{
  "head_dim": 128,
  "vocab_size": 10049,
  "hidden_act": "squared_relu",
  "norm": "layernorm",
  "rope_theta": 1020.0,
  "rope_fraction": 0.5,
  "bias": "none",
  "tie_word_embeddings": true,
  "parallel_block": false,
  "init": "normal",
  "init_std_qkv": 0.0163,
  "lr_head": 0.0149,
  "batch_tokens": 131072,
  "doc_mask": true,
  "max_steps": 7135
}
Each number is 50 + 12 x the weight over its row's rms, rounded and kept within 0 to 99. Layers, rows and columns count from 0. The size before them is the row's rms in percent of the matrix's.

# down: layer 7 MLP down (transposed), 3072x768, rms 0.00897, rows 1909-1921, columns 384-511
# up: layer 7 MLP up, 3072x768, rms 0.0176, rows 1910-1921, columns 384-511
down1909 096:64 27 45 37 46 55 48 67 49 51 52 43 55 61 41 48 33 31 28 57 64 33 44 50 41 53 48 50 66 48 58 46 63 59 71 42 61 53 68 66 39 43 44 44 38 42 70 59 33 46 46 50 66 38 57 54 44 54 55 46 55 43 50 39 48 55 55 54 70 49 69 53 42 54 46 54 55 39 61 53 30 37 63 48 56 59 58 57 57 42 34 54 53 35 63 42 51 61 79 46 61 36 55 35 26 50 54 43 52 29 28 60 68 51 54 57 32 44 56 50 49 47 54 40 49 56 35 45
up1910 099:43 43 48 43 53 56 27 55 26 33 57 53 36 27 52 45 58 38 47 78 42 48 63 52 45 47 46 40 54 46 58 56 37 53 34 32 51 35 33 62 49 42 71 48 47 57 34 48 54 39 44 53 57 89 53 58 57 52 42 46 44 42 62 56 64 41 56 45 62 35 55 55 47 47 42 49 58 47 28 65 60 49 71 57 08 53 55 59 56 43 41 52 64 46 39 36 45 48 53 39 68 44 37 40 51 47 59 48 32 37 75 46 42 28 59 43 48 67 44 52 77 56 67 44 52 46 38 48
down1910 097:47 47 33 71 24 51 59 33 52 57 26 68 36 39 56 50 56 62 47 52 49 56 31 48 69 49 48 58 43 38 43 39 38 51 57 79 61 48 54 49 60 37 57 51 66 55 43 47 51 50 50 55 32 49 45 65 66 73 52 54 49 54 38 44 42 55 32 48 53 45 43 38 57 78 45 44 34 58 41 45 39 50 36 36 48 51 52 35 46 55 59 39 50 46 59 48 44 49 43 67 62 46 44 49 52 34 41 67 47 67 64 53 66 57 31 47 40 59 57 28 66 41 53 70 52 58 70 59
up1911 099:58 58 40 74 54 53 58 56 52 43 44 28 79 50 47 47 62 45 30 28 62 23 75 31 55 49 28 75 27 56 59 61 63 47 56 49 62 51 46 63 42 40 43 41 42 57 49 51 60 57 69 34 47 33 58 55 56 53 55 54 52 52 40 56 57 41 32 58 76 60 51 38 55 49 52 64 56 33 48 60 35 49 60 51 46 61 37 52 60 50 61 74 30 52 56 52 47 42 75 73 38 64 59 31 50 39 45 38 60 39 55 40 62 37 62 52 58 40 49 59 30 58 69 56 31 39 47 26
down1911 103:60 57 56 44 40 54 44 47 65 59 72 43 40 41 43 50 37 66 58 46 60 57 43 33 45 31 57 45 48 44 47 47 60 34 57 31 24 54 50 41 61 59 55 38 43 26 44 48 49 54 59 46 49 45 75 51 66 36 50 16 70 69 61 65 44 49 49 84 55 49 55 34 45 51 54 68 50 52 78 49 37 50 39 51 60 25 44 51 39 49 59 38 69 53 64 55 56 61 38 31 40 56 53 37 45 56 48 35 60 35 56 51 44 20 31 44 46 51 68 57 42 38 56 60 68 52 62 46
up1912 106:41 37 59 27 27 38 61 39 38 63 42 56 77 59 65 49 34 36 38 42 35 55 36 66 41 62 47 41 27 41 75 52 39 41 42 71 63 84 26 53 44 51 56 53 53 76 38 36 42 55 54 34 54 28 43 61 38 50 48 51 43 68 41 32 47 55 53 43 30 44 57 78 33 36 50 75 50 49 61 51 26 56 57 36 44 39 48 57 40 44 43 42 63 53 33 43 64 35 70 35 44 39 45 60 60 72 54 59 67 56 56 65 63 74 48 57 49 32 64 52 62 40 44 44 25 37 38 51
down1912 104:50 59 49 43 71 20 59 29 55 42 42 59 31 46 33 48 56 47 56 45 55 60 47 57 78 16 49 38 55 38 58 64 61 47 30 24 45 50 70 32 59 66 45 53 44 44 67 64 75 66 66 43 61 50 47 62 46 38 67 46 54 45 47 53 56 58 53 27 46 53 46 42 51 60 40 19 57 43 52 43 61 39 51 33 58 37 71 45 57 40 18 40 48 44 50 38 57 59 45 29 48 59 61 38 48 45 55 46 55 62 51 43 55 29 50 48 66 33 31 50 38 60 51 48 58 61 42 45
up1913 098:56 55 35 39 45 35 17 38 51 38 38 54 51 44 45 39 48 42 31 41 47 46 55 57 40 55 35 69 42 56 43 58 51 31 43 25 42 41 63 51 51 40 47 46 70 36 68 76 57 56 33 53 56 50 24 11 55 71 70 42 61 21 46 27 35 46 54 51 64 40 57 58 68 44 36 56 73 49 60 48 36 55 65 59 46 54 50 45 63 53 59 71 34 24 59 40 26 35 65 48 72 25 50 48 54 34 45 38 68 49 58 58 52 81 44 54 58 47 33 48 64 57 72 72 37 30 40 53
down1913 095:55 54 48 68 50 62 45 35 63 46 54 43 60 49 51 55 52 44 42 42 64 53 69 31 56 42 50 44 26 60 50 44 75 63 33 49 55 26 55 44 48 20 49 21 27 38 37 64 52 38 33 74 61 41 62 45 59 46 44 61 42 72 70 52 52 80 46 57 52 49 61 51 40 22 58 45 33 30 44 34 45 73 66 42 60 51 50 53 40 51 47 41 42 59 62 55 48 67 56 21 30 37 52 41 42 60 46 54 51 58 47 46 67 25 48 65 71 65 41 38 47 52 60 47 34 52 48 37
up1914 095:57 38 45 52 49 36 62 50 35 44 57 47 65 53 25 51 54 42 45 31 44 29 43 45 29 50 60 61 74 49 45 39 52 93 50 64 60 77 50 71 50 65 61 25 54 59 60 31 45 48 51 52 55 68 55 60 66 43 41 71 54 49 50 44 62 49 69 49 57 42 47 55 62 52 33 50 53 52 49 53 44 22 64 49 44 63 80 46 40 51 34 44 61 56 40 23 48 59 43 46 62 68 57 53 51 61 62 44 43 39 65 44 43 59 57 57 54 57 32 55 53 65 57 43 64 33 30 56
down1914 097:58 56 60 46 58 78 40 29 60 39 49 36 55 56 49 42 46 35 53 62 32 45 47 35 37 49 33 48 64 45 56 46 57 48 47 57 16 46 47 45 38 24 30 50 47 73 60 59 56 38 37 60 68 44 36 72 62 82 49 33 50 53 36 40 52 36 73 54 43 26 45 35 62 79 58 36 34 57 57 49 64 53 53 33 50 47 53 65 60 52 77 44 79 28 73 67 39 68 35 49 61 38 46 53 42 40 56 35 37 39 46 38 46 49 38 48 41 30 69 24 40 56 57 57 32 74 57 38
up1915 104:39 39 62 50 59 73 30 53 49 53 49 57 36 61 37 49 56 22 43 55 48 56 55 44 60 46 46 41 24 55 30 40 23 42 60 53 55 54 45 38 65 50 49 43 69 54 81 41 35 60 43 42 96 56 51 24 49 50 64 70 40 69 42 71 60 41 70 53 54 45 41 75 61 43 48 51 49 38 52 65 62 33 58 70 66 56 47 56 50 44 59 45 47 52 39 55 47 61 56 42 51 58 60 53 44 37 45 62 47 67 49 47 48 39 45 35 58 44 31 42 21 60 67 54 41 43 42 47
down1915 104:44 42 54 34 53 41 67 58 50 66 52 45 67 45 62 32 42 57 47 49 50 53 53 29 38 51 48 54 54 42 57 56 44 52 62 32 57 60 51 36 45 46 48 58 48 57 56 65 24 30 41 46 46 57 56 45 62 55 30 74 45 50 80 69 44 47 68 53 61 46 41 53 65 40 27 70 49 47 37 29 30 51 51 69 63 48 44 75 45 63 48 37 69 57 44 39 53 53 67 29 49 49 47 49 34 46 51 64 47 55 32 48 53 27 56 53 54 54 42 59 49 70 60 40 30 57 34 59
up1916 104:50 25 31 68 56 38 59 60 63 47 38 48 62 55 67 47 38 52 36 24 64 66 57 35 60 49 57 62 52 39 72 63 39 51 42 51 55 48 44 23 43 31 36 49 74 44 75 41 36 56 50 37 54 50 62 49 65 38 79 47 57 67 75 60 59 67 55 49 19 79 32 39 43 58 73 39 40 42 48 61 65 47 45 70 68 63 57 50 39 49 51 49 18 36 62 59 47 65 54 37 64 59 44 27 54 47 56 55 57 64 51 56 51 34 42 65 67 49 43 37 32 39 49 61 56 54 50 36
down1916 095:33 59 50 56 52 26 60 46 29 56 39 58 52 49 39 63 35 55 34 19 42 56 66 55 45 67 53 48 44 35 52 30 61 43 53 50 58 69 38 38 64 32 46 57 47 38 48 71 63 41 47 44 46 44 45 63 44 39 42 53 51 52 70 44 59 52 46 58 11 53 58 62 40 52 53 29 58 41 52 27 39 35 57 54 59 64 54 64 28 60 47 52 49 46 45 50 47 48 53 46 64 67 68 56 33 37 45 64 73 41 52 29 42 38 71 38 43 50 48 45 57 41 48 51 41 51 32 51
up1917 101:53 36 30 69 38 28 55 39 40 60 48 51 42 58 58 46 51 71 73 35 55 49 45 45 61 47 45 32 59 59 57 53 34 49 54 45 59 47 36 50 26 43 54 51 80 57 55 51 44 41 54 32 55 36 65 62 36 37 55 54 45 44 40 45 50 53 49 45 59 71 34 40 66 52 62 37 58 53 73 49 39 50 54 66 47 48 53 44 56 33 56 44 61 50 54 43 66 37 42 51 59 46 41 33 43 45 62 27 37 42 46 35 44 56 56 62 58 42 28 41 58 57 29 50 53 58 61 46
down1917 098:53 49 42 32 48 59 60 52 35 34 56 49 64 39 44 40 52 45 60 41 74 63 52 44 50 67 36 58 16 60 55 44 74 49 61 51 54 46 49 05 69 48 52 48 48 56 46 50 39 39 74 62 55 42 50 61 60 62 48 48 31 67 49 39 47 62 58 44 35 42 82 42 39 41 37 64 65 38 50 45 53 43 56 82 57 76 51 59 40 41 48 58 37 46 38 47 50 62 60 53 34 49 59 47 60 48 40 67 59 52 52 54 70 41 34 38 43 81 60 56 40 48 44 63 80 51 45 62
up1918 098:34 77 72 45 53 59 47 48 28 47 24 49 50 47 38 50 52 58 46 66 55 63 45 56 48 27 38 40 39 51 46 52 50 35 39 33 70 39 52 58 23 47 44 43 68 56 41 64 37 53 53 57 90 64 48 43 62 40 61 50 34 36 55 36 48 47 47 44 55 56 47 42 44 32 51 42 39 45 61 45 44 51 55 27 56 60 41 54 54 37 45 56 58 47 35 47 70 38 69 39 51 55 72 55 56 69 57 59 59 71 53 35 36 53 47 69 53 63 43 58 62 42 52 38 31 46 30 52
down1918 106:41 41 72 50 48 42 33 49 68 47 55 45 53 47 64 49 36 50 52 41 62 49 59 48 48 38 46 33 43 28 26 43 38 60 63 49 23 46 63 71 52 43 37 49 56 53 49 45 42 58 58 64 43 58 59 37 59 37 73 54 44 72 37 61 33 62 73 34 50 67 56 65 51 60 57 43 43 67 62 71 45 34 49 38 63 38 58 46 31 70 48 36 46 50 53 41 76 34 74 67 52 33 27 44 57 55 61 41 26 38 58 40 53 78 49 42 39 72 41 45 34 51 44 64 62 50 66 60
up1919 089:66 65 57 83 55 51 54 56 51 42 50 55 62 51 33 68 61 53 70 53 61 54 63 60 47 29 49 51 43 38 55 60 45 50 46 51 36 60 41 55 59 42 54 48 52 60 45 54 49 61 45 48 41 38 44 49 61 43 33 70 59 37 72 50 52 47 55 40 53 46 46 27 61 47 43 46 45 38 45 51 34 59 47 57 55 36 50 48 78 37 38 49 45 51 59 35 49 50 47 37 48 63 62 39 31 51 46 47 55 46 33 58 73 50 49 17 70 30 45 37 59 51 41 18 30 56 38 30
down1919 099:28 55 59 36 52 56 54 55 68 42 34 31 40 35 57 52 57 40 33 51 41 60 51 55 49 74 64 67 50 45 50 53 30 45 49 43 34 41 41 41 20 43 47 58 50 44 40 54 64 64 29 19 55 55 33 36 53 47 51 45 57 67 49 42 27 57 32 41 43 47 33 36 56 43 59 34 52 44 73 42 47 60 53 52 59 55 51 59 39 71 38 58 48 21 61 66 50 54 42 46 59 52 62 41 45 56 35 68 68 58 48 54 35 44 41 31 49 63 33 46 48 35 74 38 44 59 49 69
up1920 095:38 55 53 32 48 42 48 42 41 42 59 57 64 49 50 50 51 42 42 28 67 43 74 69 32 48 49 48 48 60 51 59 44 71 50 28 51 47 64 50 68 36 45 34 63 48 62 56 58 25 50 50 50 40 43 42 51 57 63 49 64 50 68 48 39 37 67 54 54 69 47 42 51 53 40 48 57 54 55 40 57 53 67 61 56 60 61 47 74 56 47 47 60 60 54 15 41 38 46 40 40 20 33 58 41 48 49 76 54 59 42 51 42 51 53 63 35 75 65 30 43 46 44 57 48 38 54 37
down1920 096:53 28 63 45 38 49 70 47 34 71 59 45 69 57 71 46 47 53 66 62 44 42 30 45 61 42 53 29 68 45 59 39 50 50 55 44 35 53 45 41 72 62 45 35 52 51 39 53 42 69 37 62 60 43 48 50 63 48 43 36 40 41 55 47 22 56 52 38 34 47 52 62 50 57 40 64 47 39 60 49 46 51 38 63 58 48 44 54 44 58 49 34 53 42 20 43 54 39 52 65 37 64 61 52 59 46 65 69 38 66 53 64 58 55 43 41 54 54 37 58 71 63 33 61 43 56 82 58
up1921 105:61 45 36 58 43 51 51 58 35 32 41 49 57 58 50 60 42 52 48 36 57 32 42 58 55 50 43 56 61 31 61 45 83 35 36 55 61 55 47 59 33 61 49 59 56 72 49 58 53 53 35 74 43 37 38 45 37 46 55 36 90 47 45 67 43 44 41 52 56 61 59 42 55 46 59 33 35 51 52 50 51 75 52 50 41 49 43 50 33 63 27 50 65 43 19 36 53 46 56 25 58 28 51 48 56 50 46 47 54 46 52 56 43 45 37 37 70 58 61 58 47 67 45 50 39 33 42 24
down1921 103:55 38 39 54 49 58 46 47 54 36 35 44 55 54 56 43 54 51 39 46 69 51 66 35 62 56 55 55 36 50 37 47 41 58 41 29 34 41 35 67 41 46 34 46 56 47 41 61 61 59 38 47 77 49 58 40 52 38 67 49 58 49 30 24 50 27 68 46 48 43 52 43 48 59 67 72 61 48 41 47 62 45 63 37 55 47 29 35 45 45 60 40 33 43 57 55 72 45 53 42 66 52 44 30 53 50 62 55 45 53 62 50 47 48 44 66 60 58 45 52 46 61 34 50 64 57 61 48